config.toml
hidden_size = 192
num_attention_heads = 3
num_key_value_heads = 3
intermediate_size = 1536
hidden_act = "gelu"
norm_place = "pre"
tie_word_embeddings = true
init = "normal"
init_std_qkv = 0.021
init_std_o = 0.00448
init_std_down = 0.00448
warmup_steps = 446
schedule = "wsd"
dataset = "wikipedia_en"
Each number is 500 + 25 x the weight over its row's rms, rounded and kept within 0 to 999. Layers, rows and columns count from 0. Numbers have three digits each. The size before them is the row's rms in percent of the matrix's.

# down: layer 3 MLP down (transposed), 1536x192, rms 0.116, rows 212-280, columns 0-95
# up: layer 3 MLP up, 1536x192, rms 0.137, rows 213-281, columns 0-95
down212 104:512472454416492473509495504493525443504502505529500546521478477496467472496527486507494487445431482488489512492469502502507516434532478500492516510511506517490509506468569503522495512537514501518505498499499492517500515501481466521473497498521511480487484503490538478494524482520564500476
up213 089:537505502495498473489485529462525507511471471486483479489486503481485477449554474499525542469521525531492497444501561504533514496529484516538521536468444486485485496517508506555462493527481557495488490493483509549511533499513484472478458501526490490484524428546521515476514520498495493491
down213 089:513514480514478535485480505502501476510523514499525532516497455479530500495490502512531482501448446506481502499502442545509514530530483498485469510504489519520522488507473486464507567528496449482481494517514442485483516500507541510511485479480485506514477500457482464476512519489490519558
up214 100:519510548438477464535473504487498483453482535481521445522512519494502491495508520529496495506510514453496498504504560494507528493504454509509526471465502512467502491476500498501533484516472491539507497493490464532496481492488507531499468503524483541486499536507537474491516484518515459543
down214 103:516497498471534480468527445504494541471473513498513460484482472477500534495499528518516491488514479493537498512478542473485532504480442536504499498496481552496470494473478517487519528482468500520552527524518508548488535522465512529504488538504509479481472491522519509511518476519508468518
up215 079:490477549450522481516507464462500525477451478522525465535513502463516510492561506535478539506525525517490483502478533447489531518518460495508500500464488523516529485490483525505555505503492501511512490474494510486508499518480538515520452529508521522492462502501516478505524473504494492525
down215 062:473515529524508492493473565536504578512498494490472543488479462518518550485486460495482473478484520509463499497496445493489498511483443511551508515482498481468497428497515452481478516521505510516507466462516474510478487458512512482505520513498492534484523535517522501510488522507473481488
up216 099:503509508453524496517485458464526508434444511494538506521551503498524487511495495516498547490500520507493480516475513456500508513511469509530497480509514504498523484473482535509535501511454517487519469496464496533483506497477537508494415510516510524489496530484504487457533497514517486484
down216 070:504487495510478486494466497522465504502476470474492471502521516516521522538526487516511466484518529496459457464493544494500493526521532534516468506536462506506531530481496533474470488509497509471560496532524484563454507510513470505505503526540471529504466526501477433529493474524472494498
up217 090:490511487469521532495478474517500523468500492491523445493540541484527465501483473459516508473492572529493504502462514504504525489471487494508539507501540538529522416550482480485516489505520514520523465480505497523522486506524510490528485458494538561448489505492516482533482486490492494520
down217 083:495511498534506489498492473512513530513491510503483508564477526518492484468485497478454460541494492554542518523521458507518504515498516497510505521465489516503506500511531493480523479466506453567438500500500498524521474473499503487482551516526437502496488488493452520468521494493555465519
up218 096:499493512488507509550509484516531495481499491489508479542470527513472494467522518525478511517542517468515519499503515451542482523511486503532463477495514474526502520507517526522573515479517501540477492513537490528479518504486479508479487517484510520466487547472513508518558465502523492504
down218 094:486511510440511511548512456504510476452523544569497522477470498445521539553503514521471490489501461502556534523477554510477515470517481490494540495488581538493536521493517508503498514489503488485491524465541488485491510509502521461498527482502511499500490542490500503459496479495502493510
up219 103:480515510491545495510494468502525459438480499525539473530488493483488495499487511498525568492505488503509516506482509481516467507557502516510559514493502522563518512494539526517486507519528524482497481521482514495502507468534514516488483489523551505459507512505518441509515450463498451518
down219 105:483500457492522511460543519452494508499508446505502487472483523502492511526484519453468523508471473522470481501531494470527517564516502509489505527507494518497467511506467466533467475538501505535499502522503501545533531498480466466511489488527495494495433567490468460498514509521496543449
up220 111:475504488533528461482486511523512482483476465467519522554538547455497515517513498465503499507490531503481499537447485494500490561519475494501507513476531522516501463481530478491498521451517479528520520515534509485492495467509516497464484510475501485465494487504526486560460525513447496547
down220 112:473513486496465470479493538504487530512544486516498512499515515518486512472490469529519463489533526485517455543527477509539455485499434509513480479519522506515539498512533544523481489480513496529529481485483556549523529491493515491519489447532512480458503487505485485496497517516514461545
up221 078:528498522506512513498478494506533491474491471465562505548527487506509541502503510527507492500525507476510520485512487454467497484542478528501489472514521530491510473480513512484519503511509534500555535466508520506493506538472501497503443522516480491517486521471485482493486456514500510483
down221 072:499517496491459512536508481543480440478553535496468517465500497454482476532484470527509510549489482506461485485460567488510481510477509486487489493474523509482526452415517497504509491515507522558461502513519490504566454505488491461513517500500456477506532536547492500480510543479503576512
up222 103:495498524448494464474475459464511491462485544501550472511488528474571503471502487541532521552506519503506439489506563488485472523495484510525507521498494534497508496503512525478505475501492498536515490495503505511517475540503523432512500508509512537442474534475488484541468521500521506518
down222 114:467460495462508490475501503471491471476497528536504516517503474515487510465498544484505515515513474490477492505528539522485468493453450538530466519496522466501473514528500473506519483479488498510476546504496492521545499478489469500514534515480514477499496498482446496525478507498517477555
up223 108:516516520517539443493498502469486564517478490508488522503469498463535506517529512484481538516475480562495498445487509488488472461493505494503539492486485463502504475471504474555509473478513503494554537489502491567479552507496517482519466475524513502480450500520499515485518530488498495482
down223 106:489510483482476480496493514464509432519470511506512504469538512477469461524491498466495521493512491482490504527500499523544507490490505488503493546514519477486521499517524499436522525526507476508548507441513493474497502490519537458498520506461501490501502478510531507504515518481489536508
up224 099:494521545461515480503456492456495530494519542485504495497500464527478556518505506500490520504496475465458474510502501513450528463486455514495544503527458512523535525497528508533529472502515533479554480465511530545532523517494502517494507509524562535449497506498535473446459514530503450465
down224 107:508497496483521505484505519485509526497476526502489466504512523509508503490476505497510486568469547484496499453491491508519457542503504516537484516453505469483498452503468489559469505489477475523471472478509490515491504497495514471468493500515459529559540519507427526512519466492494485454
up225 077:515484522457508468498467459488507512457463515503545483531508508515515506493517503534499537494500526485519490484504513439495507498546464499514510492466509548530523493491500513502526490487498486513522495492481499508477490518502543502516449538514531506498454504498519487531504472501489477514
down225 058:475483517485482510489514507521494499475523525503481464483513542533508535494483520501478509482480514520510494504487494458490482485483543478491514520533505550539510448532521533491484462458476481487511449526498518542513515503519502498490499516513503491482514480492553444518501484461489516499
up226 102:494508492520556516516500432496500529471493525511486513509511495472477508507504525478473531513512494471442497521502502451434477496493499504494530496519478568534537502488518490496510489529471514481491512504493550477491526490496484523457488517506559524534504492516504519450494496480487436525
down226 107:526495490485509498455535512491502527544524500510495517542513506525499468482512445483539455487500520519522474504535462493552505496481526497458484467459529488531491480563494524457543493465529436478519517498505509504508500531478499479527488471515451527502515514480510479511555474505530533486
up227 096:496504536473473520497500487498514519483477473482549529489484540487533485488487478469491500500513482511504510533474491482505470495495496498524483464508548496540484496456457543500529477481505501521512535508496469484525492531479528455496500532476534497500424497489480474524468487513508493522
down227 120:494494475504543520467486507468505496471509501510501533490523479464491543519497507491510498494527496524516488464526516548468485504497500498477503503529486518495494536509498477505474482543515478488512509535535537553541528452489506488538487489467501469472500506479510470479485493457472451485
up228 101:511498518481520457512480434487531457510481515492528455544502472472512514512524480520514511507495507504497449487466474473522514566528476503534480497482489525510531539492514511500507498497486477498483466493467490551470483497479533495472484524530514506468447513511503492505513512520515504520
down228 098:498519485484510459501521466492533586526508531513498483530525523490477477497514527522529513476468481444501519531516532484489529518510486508507473498498499528515486515512555468515471491478485507476519499540479527533452526518459468473460476477502505535540502503496476443477484511526495499515
up229 090:463486496495546523509460462491519542502498463503522490511492490528470454527500491516503508534512481473478510519508471502466487503503511495516584509509516493524579502490487522475489453520465491506492461492453482477473436520506541499503505523506588501548487454478488471506511464473510514521
down229 083:509475503503501461514520439490503479492442508457520521521508505506511460501497510523466541470442504485526466483498496440513524552488508496504490457460533516493496527531477479524500465509488448522462481516499511488491504480482490518481497521508504495491512541471508518506487503520487454484
up230 104:485473521519525489550486469518507510462448456529509509492517498520485529504487471487505540510463488511499465526496465452495477532505508506529495517510548529521493527507515475493484470490510465534525511530481484488473492492488510480535482567497549475502530513484488509451500473476479475509
down230 110:498512435530471544472529525467499493500512523535513466537493497451509491437499526530442463491470454469516505537501519509493507512492460498475511468522519485524525496540481481511549500487522465473495502488510536508459508500518494500498546495514456487477519496511468481537499461491498536521
up231 091:496507496495504464536478421483531486492434438477515475527520557469485513534522465530503488447506528522503506474490494493502527549537458505535475516467512536533512486501492495519554509513495492484470451505481516536530502518468495477501471524500503512485494485512508478496508499520502549525
down231 088:431485490475512500548514461463511521464513469516499515557518470515455547506512472509503526494541462507492513494523479533494517483516504528552484519476507541519511535500555494501483511487476478486499516534469508492510472474504512455486520509524511510470509500515495480454529500511524479512
up232 123:503504477506553491470494498432519544477474515489501467499497523485509506510520528507483489530504520515498462470503544519490523487501488506496543538523461491450509491435505484516496489519518501486513512480474484567469499491544478500529498493535505488521482465547496493492469513521469476474
down232 127:482525506514494492468441506525510452470534509469503506507516516498492501461524504534495493540513515567498497551514537474465512491483534509480494490542491469508477526478515513486517516529494549456509499533494513505489515487474526531520486545500505472529447480469513489497463485518536515475
up233 107:543513522507534475527457499502547481504498451469496504521471512510468526514494503517471502544517503514564483464520496490497480503474513518509500487489506454451510499518506479492500521457454542505534449526478502557463489487484485503533470527497488496467511470516532551501541495502526501470
down233 102:523477544475501486506497471569493562517509455496500519494495497511478483488508513457481491523501477490498455467484500481495508491461526490498504481479523496504529502500512470532506467533522505505553499474552505538540460540481524447515495540477461500523496503494456484499475478508490552516
up234 103:497482550528497505517504529492488460449460452471515528537550477531483515481513475491443482493535510508517479510534459480480504508472500497515488500486535517492495499561515481472521527468532506545476498503526507476500485493488546500529485553457520452448524523458493500451531475522493514496
down234 105:496484501500520455499504513526523504516444506469477439463493512530514535484481510506501472498525493454475509505466513490510493506518512506497496512491500530530551491442506517506512506508534479497514527490499519551490500484478445511516519492477467511483496484472511500507498497522462527519
up235 114:489500497508510486487458519469515492473504479484515503488523527472471489515512481542472480518503479494520497538457496505509533507485495489494534531470510509469530491485479502512501439455504488558478501513480446496477454478529496463538487525493516478531459463500520482486476499521499470502
down235 120:514515501500481516535474505455493515548498522471483498540497545514499485485485527518517487495466553536455502497485502499498443477473498500498460501512515507563513461499482516534549511455527534452508454521508455516506482505498482527517487464505437471526477534504515495545537534510471469524
up236 105:487509503453478520520502503466522500475510530486494460512475509510515467523529449495520487509519519470470482492550524497479491501508460518500531450485524505534507512520504548525524457510482521510505463471474517514520434515486510493514520514500489509482514505482486458534465502523490494549
down236 104:492503503507477495549481461440497459515475527498478524494512477490485560566514507491502507527542497537471490531497519524462499475515488499491473526498477521461561519488459487488527481499499505454497460524477464488532503475513485445517495461496491480472474515527517481472519530507481482536
up237 087:518516523500527521503495522468486524484491523467531496486511504491506492510477497487484463531462529489547469472507546510522570490476443519483481468484545548456526451511499476535499496515446477537488470494510544523521475520496487508516481503490463534519503506457481535487495490507518515473
down237 090:499505501508483475493510476495505506487494499521471518516521480512490521499518528531489460502545483511458527506518479545503459526541415480510550498475507507516493525514506503480515477460500508455507533521481484494463511502498508492496496513512533485511498491518499491497540527474463475515
up238 097:513490538523509513486500485530535479505498516470525485483479507496501490518486517518511519531523548469516469454514512471515524528503515517489517508507480480461504502480514485460493497450466545495533445431500528489519470534493479490489494500500481492502464509520484527522494468470463536488
down238 104:463490472504513546485511515546506488494502480540474517484541504490532535504502514486491476472488486527564538456500517502467490503468520495448496469483505471533505510473506515478486505485509473448545514533500518475507476496495497499504503469476517465524472519507470528512494508486459519532
up239 089:503503509476465520471527493449487513461512534529499481503503479546492460501468519504451543499490506505526467494529513456477485482533514510527516489517515521458538495489528511514487483524495492504468504508486535489434475507481562474530496531515512507523449509498479481538482471470497525557
down239 090:491478481486539542499476500508510493539518460481478483526518474491469520530525520530501510469450522511489502481484512515539525469518529488517520542467546526532512485529504514480493497537552520468509507551512501512499468479518503493493487478512502477475524489522480454460500500547520482535
up240 084:513482515493517448496479475485491521484437490491516489564527531481521514503559488548487547482527514514500495488482532433499517500498474523532524514438532509523544488484508527487520475478486520507510486508492511506499483505491518511500451501536506509491472486508511473503535478512503508516
down240 063:502513523495537455502472472482492511502485493541534540500520491530507467510508507479513457524489467505497494491558463462480479468474526458432486531475522503518515503516486481483521512559459501466509457494472517524513499470480513439485489499492476551506480459472506465491529478499470470501
up241 110:488504503505484503535492492481507540465485519458516526497506519497510475542498494518494506505493507463520520505484507485539554485476518524511474504532493514489553501461494526498528504466490542509510493482498486500506444529505479497475470494475517478518500458491461535478492482507520502461
down241 104:509504513475493503552549455526502545507536504534475508494493505510468507516496491480491519464477495500525524544489458484465532495548454501518497509487529504494479497521518495480477443508490455523463553555485486512447531491518509495492508464492473499521500474479520517515511481474497515552
up242 105:495504499531525510477485491481496567509492488521487489545498470510498548460546506478464535511516494552483457501513493477477467487496498505526529507437499500572531473487509525531494490521477514473515479500484518504452484476483516525506482515551536519493504508458541504483538510493548458466
down242 101:515509506510502480504504527481506477470477519505508492528521500469480472516481512508509448547522513444502532521473478448523486513476567499458520520509549482480505484515527478433498527494517504474488506519504497524490472491481526492510503507470537495469521527514520497457560477453462532538
up243 110:499486508505499525497482507509511507477513551488546494492463482489507508507480530496487491535551526478495486503455533487515544540553502503488466457485502482451498531505485512486492519489468508505489519459495535494481478493447500461467517467512493509468440507479461538530511506531469502522
down243 131:468506489474490528496502496520518498483536501475497514463535472508551529526482466462465506513485469493499538464482518500443504527483545484474491506484502469503525496486485528468511530515487467499498485513510493509525544496503498528486504439533485521502456510518482540512525534507460556527
up244 092:512494486512521506475490531471525503481452516483516464509521493513479467480525516482518498486472502493515439462516480513539523462494477525488538481495488497494486513503543561520475491535465520513498450455478506522518491510491486552523464486506474502511530446495535505506505489503531507483
down244 091:476511478509494495475490461505468472565531500516498450505474488514503454460471449455524534504498479479533530521506519523490526455465519495520501471466482529514532495456495472489511500508533479506491475521497490469509536547536531506499485503507514525467496494510522490503508498482468558530
up245 104:506518511482465504480459520494500500476503520470541475508496511502511502480500471526503477494515507474488480480485527507506551496506470497493537475466539532519535424525486550497496468467513474535499478467503495499502453526546499513508485515500479539456466549470499413533476477521491485545
down245 100:479501488521478470525504522519477469467431533503492499531487508539520487551471535525510437482492482512452545489505479535462486531510506484473491497527534457507516472477529489501521512460536511476515469529492492485473496507470500449540507518490512518494494514488446484495515496463492521544
up246 085:487496527474553508466515465498523511464463513471542520541503473502500489495503508524479530492526531500511470503504518467517509512509496498510509513490507525484515503474495521491504493495507500485531454487486515527490533531500504487478474506528480510498484545533494475506505454486491504548
down246 121:507465465506461560518528495480518486470496492504486517485487470472494510509528504552508529496489548501534508504488507508526520488560487517442409536500473529504488480483515530521473528495507512536504554489507486511491524452464516509514482551487524515503507470522478524475515484517491495474
up247 105:495505561500464481551519501503501480503523512510485446523527485495468505474504468524490488507520517481473470518538500478482496477507463489513480500445479540511515523497524496478517453505513507531524498510494486476507496483521526498516507568492524522476475471484502503509481498553488486518
down247 102:523507465520580465453493509494517493486536505501503509494478495533521410524490497484498495502495489499493462488476497485457504491501488486501492533508488478531473462507534489493484500521537507444480445488484464484521486502493516511493459469522508466489442484492507515509477549505502503494
up248 093:498509530535515500519440454507528506453488529478516491522494494500509539499491482528478525492500515511469494535471502467535536544524480506532523471463485526493534514470527508523510489487516510497508471508491509511463471476472568492456445499530512516495437498476492521490545504526493484513
down248 088:524474515529499511519489467524482529508468533506464499499539515502491498500536483536520504486495521471511467493488550483531480520526490577512506460504480498480473523497524494479465520511540524510523544530510466487456523465483462464487508485513496477510496504503563507494501482497501452507
up249 108:540507530490511479493488517488503490514466468505498524557532461529498462461528469489489497480500505534535479477520473483452486500523511509519521482460490446478509498525502476549488520508460517498531474506495524536440486485500545500521442564508488478462502468510544490491530492474520506507
down249 113:515515464479515461479481511527488449481490487517481528483481492480521439471516497477540483544524490489508479508498527522461480490482545490477455525489505473517508526479479494529479474515491464479500565520521511538452525502493514514500498540495530496501479478504526483548474512514466483510
up250 104:510511469512542533484468437498532522491465512488503482491491525491479469517506548524496519505495500526498471500497493487508546561542462501520534469481511514482494495527473498544514453485493490471487503516478504555503509497530497460497496486512525515491480512539487445509495503512472467530
down250 132:505515528487493535498499511459487482533536519539506514515504546511486500499467493474522480504507466453482530524513499559518472492489502484524485518471528488539455531437509424510460486476498507525512508482481464467500483529482439536474557460506516521523509501477500495508530464496511506480
up251 111:498471498444475483461523471510495529513512543508493490519504523530516513519470476529506537533529491538486466505482497491537527497493465491491496489523494485502505525491469539509502442482530481478499493423512482549543508509526472567507515493536475510502487524487512438531479512514517519494
down251 108:507501547474445521511468503519515465548508447549486493518523526521501465498491503500520508475519518532517511504477518473505462541515508494533462485469496479511482471510504510529469475530508526501452507465500492502517520472490443461485497542507535494475486560450471456483539552495513496516
up252 111:513480526540528486543507488471504515517446499514487465519500482511504505455527528510428480527538497501477439487501526467485511545522508496527516525467522455482495502503467493509509514570475541487478447482477541522489475494491488449494497496508488540513494471505497502487523486481500509515
down252 113:488471481521512533473508521486512443512495455499514507455517457503514478482476517515542534485466472505501527521484492440510455481484500496465527500517484489535491477454477484523479449510528489537519535504478479486490500488532518488489505479503519467468489505491464526502558486522492535531
up253 112:477489498465498473464503493506517544472524523521524507536493468502469562519527532519484556451521540488492522514474498495521551468515474521506491506522475537553530549472538542502510514498502493474535450472501535515514521489487506552470502522549500531471499525485501517449508498513503466497
down253 110:514512523515532491486474479508497523512496539529543478505494529491448465504488523472526508503478542470539523481457490454534526499535512513527466503517464436549508465526528511500504508552456511509489560464489492488458488456490511478511477504471486490509535546439507488493550474495465504480
up254 097:542489538510437509529515523505483512529497482475503511522515523488501524419497485515479474518551484511488493485512476498516498502498498490532495482467532450492504518528483549490535435482497528542523535483533458489496489499495534488532473515474497499510483480492503462481483505524498519488
down254 089:502531504515492498507548508551500492476514513501509530468487508459533459536529535504491465523475501491518509487485578527478515518516487509473507453494475539552486480496538476534506502467451491486477513519481521496528498502485525526478574499494496499539500519536522505497492491520492517535
up255 083:498504541511511500511477503505513514459451504450532537534529570480506496484502481539478492467502530491497472514467484478541532496496469495504496484506539535504524516505502542496537534500492524542477471471463488516508469537464513500479490500501518532517493516519522515519505487539462483513
down255 076:520537489490474476556467520527502519523512454530505483483462531462504502492513515435509519490507503516511544543525482521532470470525532481523526461421510513507532513520487497472509523503464495547479545538514555522514485551504485508462488471525525501511507526506496514449474491492491552461
up256 109:501493503505510531487492466481504493519484495521498512499493508478520538465513471556522561506518514527491483482466546487524501491553500495505501528473450479498485496462487483489490493481504486494550501501471497548489511511520501490497497487503521493470477504534531508506527480494476484509
down256 112:486481513529516497515474494491493498533470563495513503538506493502521496469482511513513501467485499473508452465503501483476491498510494508485567501516552462505494459496430479481469515514499486449489463488506481518462450493495456559519500535483509539529534507475483491482486486531528492496
up257 102:559514489514525497471492497486518524479511469538497466499528462527495510486546523510486480513515500492463473452535493475470498504491495494517526500494496531482519506522519504478470429530452517525477450494496536483469537477504544507530478548469518462493516445512537536471503481502437499492
down257 103:482519484475488508488478458506507519484558487517518538507524519505544518556507522488532505521516483502529516530511474438479492481509542496513516519523523497568471492550488522510515505516531493491485475496501497464562502523489503521511477452528522467483510472498507485524479514471513464506
up258 104:485519511464519493528471481504540476485495480464553536535508478526473442483468492489472527533509527448511479495501477470548485513531505549518496454523494455493513530515510527484497514522448550497502485494486485499503490571481492508480491523508479501462523512542504494546494427484513501481
down258 098:489503516511486504467533536497453486496497530478459526481480499498474482542516459530462532487535489497495518532527479443448498514485493484493498483493518467492476471485526545509511494455528537512508545503491500456511488531542512455533500497528450483477513516512475490506495455488507494489
up259 095:509488523519534483510495483517488479469475501497510467487529482539488506463488517513507521512512509481511510497465520460509527519505502509510468473495501482509512437483456492497532476470477498525471494448503510523474455503472532510488428474524498518487468522454535504492549472524532489471
down259 090:499500511559465483487485537443488486519496500495510481502485520509504502510525482519467502501474465494502550489503512515527493500495501486478532504501478489514489500522506481452523555521513526452509497514524521491498540528520463525514600471496510491477496510551482456530549493521463504497
up260 109:504485497491473480479472486498541513519501505511508514561521468527485548521515471524502487540517499539465498498543487503454489486480460494494488495518497497551484532476452539511473449461514476537504464487487482507486513481536496518494503509504496497460489483515487510469495519513478477476
down260 122:494504526519489511543445494478497513509541540471493495491493490475521484490496504544544485549491485471507469509496483481485503488509511498482538484494530463485466512510504460519534466542522506516502500476497546492497474496502486494480515484502520492502524537477541541477508525461548472465
up261 100:523492475524506514464471517497501478494491511506517496537480505465513486505519514526489482535558487500534449542504538476523499556561458489491490440488495509558491464481505500474491500474504492490493506448511513498462499481519500503485505486488515505511474493536524478530473530513459478507
down261 108:497503484508484475482477495518478550497495482505486482495508536497526503534516483543549506464531485480492490502504478507465506516515479494503511537506511532443486458459495512497527493503544481480471468483467519532537526484500549476509580504507450498498462496510520508453550539520504482450
up262 079:510496510486529479517499478477506527488442479489536518552522510495507518519521506527489523496497504504509497491482524449491522497508478519525528486483532511520541494464483507514531483492462496509488482500501503502503489509510547492477442516505521527510453522514499494500530468498491507495
down262 064:485498526490487475494487496492441448522476511537576487504499480516530492487526510483527517484484498499479505489448495465453516492515534510501453492508480508510527488512513499517524534524480536524494486509479536505504483522504510449484524483504546510517460533502565482496493483519525482478
up263 106:498522519497492491552499498510516474538526499522502447513482477441492479524514449483523512513530524503491477482515505478470481474488463501489476448525483508510498546459530481483543520435514485484544473514493536527530501492458506529515499479486498506470470523508481529507508499532492507514
down263 105:518499541456461480491493493459499473446524503484476569456514522484492519520523498453493505496522560477487466469477512507492532503529467497509507503513512462520522497515489453518506542480507521472475520519511523539525499531478494473507527516504444520491501465481465528523547468503493517519
up264 110:494506519456530485513467483497523455478511546498529492520518463459533487495505497505499480514499521485500473518500537480489509503547442508505470455488492549500512539510502529496502478510470495521515522504484546484511479524487501518491506514503515481469478495457478501514495516515508455525
down264 116:493509497445547466519522443461474484516493542487461450469505491445494496490551551533533552475511480483499522496503558484484545505501464507514508519508449513498465522494538483523496470472457529504497535494495520524500532500497489511476510488492515501528457519514483478500538474485465502530
up265 106:489512517456524474472501455517555483519509509471498545526477452527479531493530478504496536512507491475485493488506460480480479495483498519511454486528487464510497511518493509481505486476492529516540489459525475508528551541449494550482476511538510505436483493496529519495530489500511496507
down265 109:445509522478444529523491474492498497497487515530507519493500468490462449540496475503502453504531527519541456522463487459508451481528496507546500493485444499506500487487470484500492518503506513538481544467487473483520522511499491503454526458483510512501517522507481517493480488489465483483
up266 105:481474500541559478533463514532531501496465465490505511542513525478483495497503434473507501519508513496538477538447481470521513552525489515526517486475545480510470517516509488529490506468520515528531454544504524495485498467484542470474473475471509505463526535477522485487528497508470487527
down266 119:460523536461523493492548463549494467490492505526495512502510501471470493512468523528469488486508459508535511548505477466519503460474524503481494465523516490470537543544529509492483519494447476587482512498470514505473509503503525486480538468520520473459496495519479492444516466493471507454
up267 093:473498500496483510542546538528498500475513479512508509524505458485460493508497529488486525499533499485432525502504508475485538494502496488489474493500470490485539508496493524485495513523464543493475487491495496475498510508455526524490468514543497498523450496495442509475516466503501473531
down267 094:469487463463489468478527471529504488495516478515469524503503516520511479506516488534522444463482499541532421489539483473478500507476512487497549537540503525497528487496498475493478486480539503457541425557517513513472527511477506465542571453492481505491484494534509464496513510534472500521
up268 093:467507503469507517509461429509523475485472464517520496536516499454528504489494469510488510489526525484457514453481489484511510501503462513505542507504489489513516501480492519510544474487511537502515458460497515557537534524486534496491479497491515509492437502482528481477498496474504505525
down268 092:485491512482567509491534525482497502489518523477502515523490486521510532508500480461511493479569466493461493523502541503482494480501501500493506505500479518490510507494464476454497522478515513506507520542515551489489507502506493558502501523498465513507480484515487472507449475541507485536
up269 111:515514534501483496521505480487498503495495448488496527495553472477475533480496461497471514464518492522480495478500473501508473458472516506509503525467504522488506506517515519461528468462528515504497498502476500500487503517488539497546438546484547459504500469497530521484486467491523489457
down269 109:512529511477463493506461475486517493526506446539511499486466540477508504486496493509493488439494507522482453480447520478525482504520495507488490529481456499492478471504524536507502515483476486517495545500472529520467510508481468474468527527504514503492543522515485532488449439516486484480
up270 090:499492528474505473511519504503519523455476509493491491500511529451518513490502456463494512498507516509505499506474474475490495529532471504521513470483509526545505499501501489526522503471481507497530539518479517494489466542477535487497498548503510532479496512512471435523447489516495478552
down270 120:469511462468502499473481500513531496484501483507527521513469461497495526511486549503464520495525510485484479496484524520487493529507483465512528483511506577521476516532463577493510477537472457531471507485522495525530502512526493480533531509493512493462500520491489477489538519491505450526
up271 117:507498540459527481514481445487527471490508513498517467525538441478501492501501484510507494500502524478502473522500487478479524507559452509517462449505491538500543558490512505513495489502444479505499507499487543494489498497475538522491481536504502498484487498472499504507481511506531484530
down271 114:479539503466521479521528443468476530537514538473458479519526517479495485491540552546515533455481511433478506521516540476496505485499477495512506499506454532496517519487536505526510489485480533496481508508476515527483521502489472498457476491494481522556490512519517480500520477504471492546
up272 099:491512496544515493481484532467469508514480485512502522516504498488514460467508470525499496490518503559563515475444516492515480467507525493516543512456516459509514478503498502520485537468482525480515471515494489513456477485497602469472438483478519477472469507506478517535509484470511521514
down272 099:525525497518497493514498507525497491484470477517512471474490504492517441444438476520543501446517536492531481531493542511499525533478508504471527515479497513509483513505486487500494505531514499475492471487515527482469507495486448522500526533528517515462523512523513496530480515518496513494
up273 101:530507519413461540532501514480534453495508492514510476504479500503490487493533474509505492514538542482540483490522499497517494493491493519531445477478482487485502558512503526498544509508490542475507487498471479523513499507460470506507520506510501489474508498505492568549540471537514479500
down273 110:526499529526475522481460518519508474468494443475501490497501516516447499518475483508550496514456498487468527501540491504488522496458488505473487498517466533531482507452558507537517481512477513507549492512490487523522522506517466537518571504509471480538500498514512526482538523528496477484
up274 110:502521487489526521492493482500504493501508504505479510506475490552477513475541525494431489502507512488492526500511506489480468485521497506526525487464478482511523525475509525517518486510483504498503492482525501527458501477512499527463493519521512501485501495503571504541539494516519507496
down274 116:525518461480501469515491444525466487498495447531554524505500510552557518513522499508463489510520507501501568521478487485453444460505524487494477496496538524498473524478514542497531497433530516489498491467492508547488514500482501458473502467495504513513493475507488467468482470512531497477
up275 091:513498491470538511531502489481508488500476499509500501528481503510503544490529519492483481530489518469477536472517509478488511510518473521511496480508482509488525509504465455517494484561460502542455529499500520509504516498519481500473492500514520494530470486465529518490559467483496453497
down275 116:535523482516495485507486460554504507500528488475482514485532497486494454493485489517533488487468526521481519533493492534507520536477527486493472476512475499519481491519542493474491526494527542442535566494470520499476483529475483478475475487537548513484487497511485505506504495531543510471
up276 087:475475510464489497514488457477510483440449515531558483531501512484515498507502500507503547475520524500503497498504510423498529503522449513526489493493475524518525490488512499493534529510498514539510504465487513494512505522489562525499460502509517510500461484489508502498527485505481476523
down276 071:515477492510539479517479566500490490501481465478526481482550489474492528546546474550517474497478457471489490512489483455472543474539509511523514520559497510520538502513459499481493475519447494459520523511512468485514503528520485522515487522516538502486462496519491482517504430488471491503
up277 088:495490505491512476491469501500483523489486536508494449473488496493514503545520498501540507538451534471498503448490562518505575456517430510488486535516469505488496475457470472548494499534504473524507467467509533507510502524534507532488492482521467532511486492484526494489471529511475477493
down277 083:531500517494445503491500477486485539498486530461498560555489503492486521491509499451468511504542490527492467514534469471501461542542538502558483484499527518533483537520509478510531559492522487469492504497472474520508485508484503503493479518498547461461532510472490518487476451483515473505
up278 110:533486503502511486459541441500513523505491469538495527505461443485508483459513557498477511552537501514441476486531492469490489469494510491504520494504476474480504513511492529486484453490449516482469494436499523486478501489504523487502506546552505487544470457539466509505528507488495513526
down278 117:478524486509453520482511485462508513532488481508477507511492528549500480499516513444499487453496459496540496531521470483501501468488500498481532457523494493493483455485556505469563472544479524410514514509489507489514471522514525508518515510513538462518500462556542463491499522513480469476
up279 110:507523488531497507537466512474491460464495522478526468498533517467544435492470504497464488478514509495550473453466522500542508526512494511506559455495531506465527451524512515493537505439476516507538499468503490531493435507481514480515472497480494499501505487513512501477504484525506479502
down279 101:564509476495477491462486485533478485517494507493462510507464524471472474527469501513513491499499490467517558481471496522547516490450536510512507496516525516483499511556499529466489495511478447520539503499498449534517509523465489491499495543492519510527526473493492514504485507492534520491
up280 104:531496523510538514505491451489493467510503533537486473496472467517496522495496496539462510533510489450542510472536541468505477469529486498490516496463445486456512501475514469466493471484479470482511532483484529509448517478522513533514509503511487486534487493504529556534555502503486510511
down280 097:499512498510436493527466548517473514489501506510461532464502565537506520471528570499545470506504516467538484509512489467456535474502490496497536481539512495510476457545509490486514510513495521461451475508522496525515475517493520480476476481493492473519504472523475506506519441470519507463
up281 090:504493530443520470513494470480519490441451517491551462521507527498520526482513496551496525496495530495501495528504569474509537502526471504541533512470509535498511502486489518492530475519501483507494476499485498499494474476506536474478457534518508527464451517446511503490543459512503478541